From a checkpoint of a small transformer trained on Wikipedia.
Size: 16 layers, width 256, MLP 1024 tanh GELU, vocabulary 1011, 13M parameters.
Architecture: LayerNorm before each block, learned positions, biases, tied embeddings.
Training: a variant of SOAP for these matrices, 3539 steps.
Each number is 500 + 25 x the weight over its row's rms, rounded and kept within 0 to 999. Layers, rows and columns count from 0. Numbers have three digits each. The size before them is the row's rms in percent of the matrix's.

# up: layer 9 MLP up, 1024x256, rms 0.0893, rows 426-445, columns 128-191
# down: layer 9 MLP down (transposed), 1024x256, rms 0.0868, rows 426-445, columns 128-191
up426 099:449495549543518506470525495549487516513545495511535491500507505545496498482489483514523472475482480475497517476512519491536495514497486518511531488516527508522510467503507475506513522563463505
down426 100:502551472486473493515492520529517482502534537503488503489482472514486519496485507500522507449494481544489502518481497538498486451500492536438486544527496487454502513516495490456456518520512525
up427 090:470459481500501516538506479506517490463481460486488462484479491496514514518540524524516534467486471549518493480446506496467531496490466536475519531493471494467491545504494487507467477523443488
down427 094:527508509471497517447492483490504543494484492502522458472479470510537506526488488498484501491554511504544525483522518503524490528485525459485501488499532488524456502518525522550530519531513518
up428 104:538495447502463470511500539504491526494443473461491506492514489511517511524498502503535497506503498518504503508517500498512503537527492498505486541528461493493510507467549508448495523490495491
down428 102:509551488513497488475546485450517520518467518489504508521459488468497499487580533542478471505505477494543517539509495493514508500507538517508510542502500501508492498526484470485520516523514514
up429 108:485504460514532460480521537516492497566501565480518469492504473502500505486458481506473480516485475475495497480511479514489487495505541453535506490432525539511485527483516484539535535530499526
down429 109:523485512525527518493480512489509532512500468466474462516481520534517494511502472459517505509541447516480533526496501499516468490482515510527522508515472529482497495503526457526511485552505502
up430 096:536486514536497487505448484562493448481494485551510478524492477469536502499475453502506538472570527541480488480490519461462506445507513510477524469513504495485528507487490532556499534484517499
down430 107:505463526457495496539545482480505506510494519507496476534508497511519523517502506484503525490487550489521546502523475482530516521519493509526508470539513503462506482458492535508472516502551520
up431 097:503483511508507467463470535509451477491473468493472456526517511490501498463502476524553521509500496511464469485490483514448496483477496496519500504530562528479528508526507521484507496468501472
down431 097:468492514535529497505528485518558533487514488497448480516545504472505496468501506486524452474530498500523507499523466502480490493481477570531501518521491483526491517487505460486497476503525512
up432 096:515463521487543513471510524493516524490514536490489488564492485522465522469502449491506486499485488520491505508443509527494486486466514548526512512524480487481511506534569482497540524505482525
down432 092:521531488555520488495462469500472481504509532521539556514489459484486478475488498515524477520497537507515508454491462484536497516542467459509493477537508561487506477502481492572482527478458487
up433 094:477483521522470524485533473498534496494511524497513485492500527450518458504480476467511499516521474462531515511539518508515508506496494483532548495523504457493479519524538509474534482487538507
down433 098:505502481529475461480464498486531481503571464475467500541473492523481497498516514502441517495479533545513494486512537465499507468518473465494486495521489513521464489450550496521509500508516473
up434 098:504543543510497481485528485485484531495515504500525515528514514498528492492518556501476494499515479512532482493510507540468455473469529509515522541496498526498577534496490509512510530503494509
down434 101:537508474489521499482517508504503495521483498535474480481494475445504515525513493520491491534509482499498465475486512480492520471505462448470499532489466538568454513504499522508532526506485479
up435 105:457494465536468454504473522506491540495475490488534534480470486489533516461483474455489441498454472513517550537537502557485494462501488518503480490523476506478508515441536489498503519518497510
down435 097:538528473470531479451507504472502459491500460446492496488514477518517538559442491505501538529510551491479487497516478506508531481520511482486470527479502533513544467467479494510488480505498479
up436 108:497457522500562486522481476474497507509473512509508519521474496480452530453491503478493455514481509496541507516469514504466545523487547511523502537526483488522497485484472475466488535462456529
down436 105:502465449452483501452525489534478477502526502523488486478492519456493517523470497512511497505509510485460492468551514497482522491462560474470507531511566500477485455535502506500528479537496514
up437 106:495486496507474486515505482521472489485478449518502469466517520444513484537476505503484511511462484506492465493512498489480486504485452492486479519508468520512548517528464527486503504510478475
down437 100:491514525460493501508529479490466501475518528494489507504472484522511511502449522469470477491474561536549482482527476489532509494486486553500525498485546469486488475462479575511477472478516502
up438 132:538511459521501471510495446484477522490548462481528483492495495520465545510538550488496496524506442494514475476518518479488475505536492523456505467520515484530487472444530513500465461508487459
down438 094:515522478495559488486494508481490525498515488480471485517506496441453569479452518506528510478532486484492516481484511519495526489521486503458455483467517485480488534468508462525481513511515473
up439 091:474512464474482511526486490544528462493521492491520486519518521521502518494560497473447476523491503475507461536506500520531509500428505500524490505501464499496530493514500489524502498521525479
down439 089:495461522541531490494486478461447503534491515477512459480525493513512474507530459547518516434472510459518499471508490499461512533535510523464459493505507519541501500493487521509505477479475527
up440 101:481493526533508537516489506486500472517449483498546470500515493486494531491511483476510500533492538497530517538486538511523533509490471528510487518488504537534547447510500476440525508528502515
down440 103:489481504475497510508525504497474454457508498513509475487503464460527515469501496484567513521501480517510510507485473509500491455499508494482507501474493499515475493490484560476527530540470515
up441 093:494510468493511450552485504518503490499493522504457489519501507511500531467546474501454467505484507468504508485508480488502455530496471484508481498479510503501532501511473508507527489515476511
down441 095:459552513517501514478518499463518457469530476506477508490534529482490496460496499484481506479511508486536520485471472501458505484499480487505500534528503457480450544497517533560482473492501486
up442 094:531518504518503504500496500481514469528534515511518489503503525483506546503506520491449518519498507512478462504517499516502510513482493480452498518493492524518480510482527504491529498498517504
down442 099:477508528469485545480477530490525493482505474485498498525515493505493493483502492498473479475487507529483515528470504496479521489504484491450489477550490476484531489488501457481488508532515527
up443 101:486532532514461472480461454534494537537535511481534547495503538469454465481511465467509501498458494497533485526502501507498480476563547447511535458513450461470488506499516526492496483484468526
down443 094:467504503469526485491500526543479503506454475517499505474537485500508550479453513471481470453508483472518534505484513488491477513484519510509501553494505500521518522525510498510488460549510478
up444 097:533486456488502502467485507509462529511487503484511499533521538493491534459524454486501455489519473513493481485543494503488495510519540468484498492474484504523529487488558508473475498465524548
down444 096:507504516478500544492525513566553501491489467497475540476507505503492475544461510552498519482533517490533508484464515506530509546522496507503489526495533510512495537483479503506474462516513553
up445 092:514511489510516501554540532507534515477471508490501488494461530468474476508476482530492493516512475491485482503471530526503512524539483503520499522510467500472464498488522532502512526499543553
down445 095:485459520510512489492478490526504483495504512506568543488482488510534507507540515504478513515500486480488508474535526499451467492475516507510517483481532494542522507509459474492535508482514448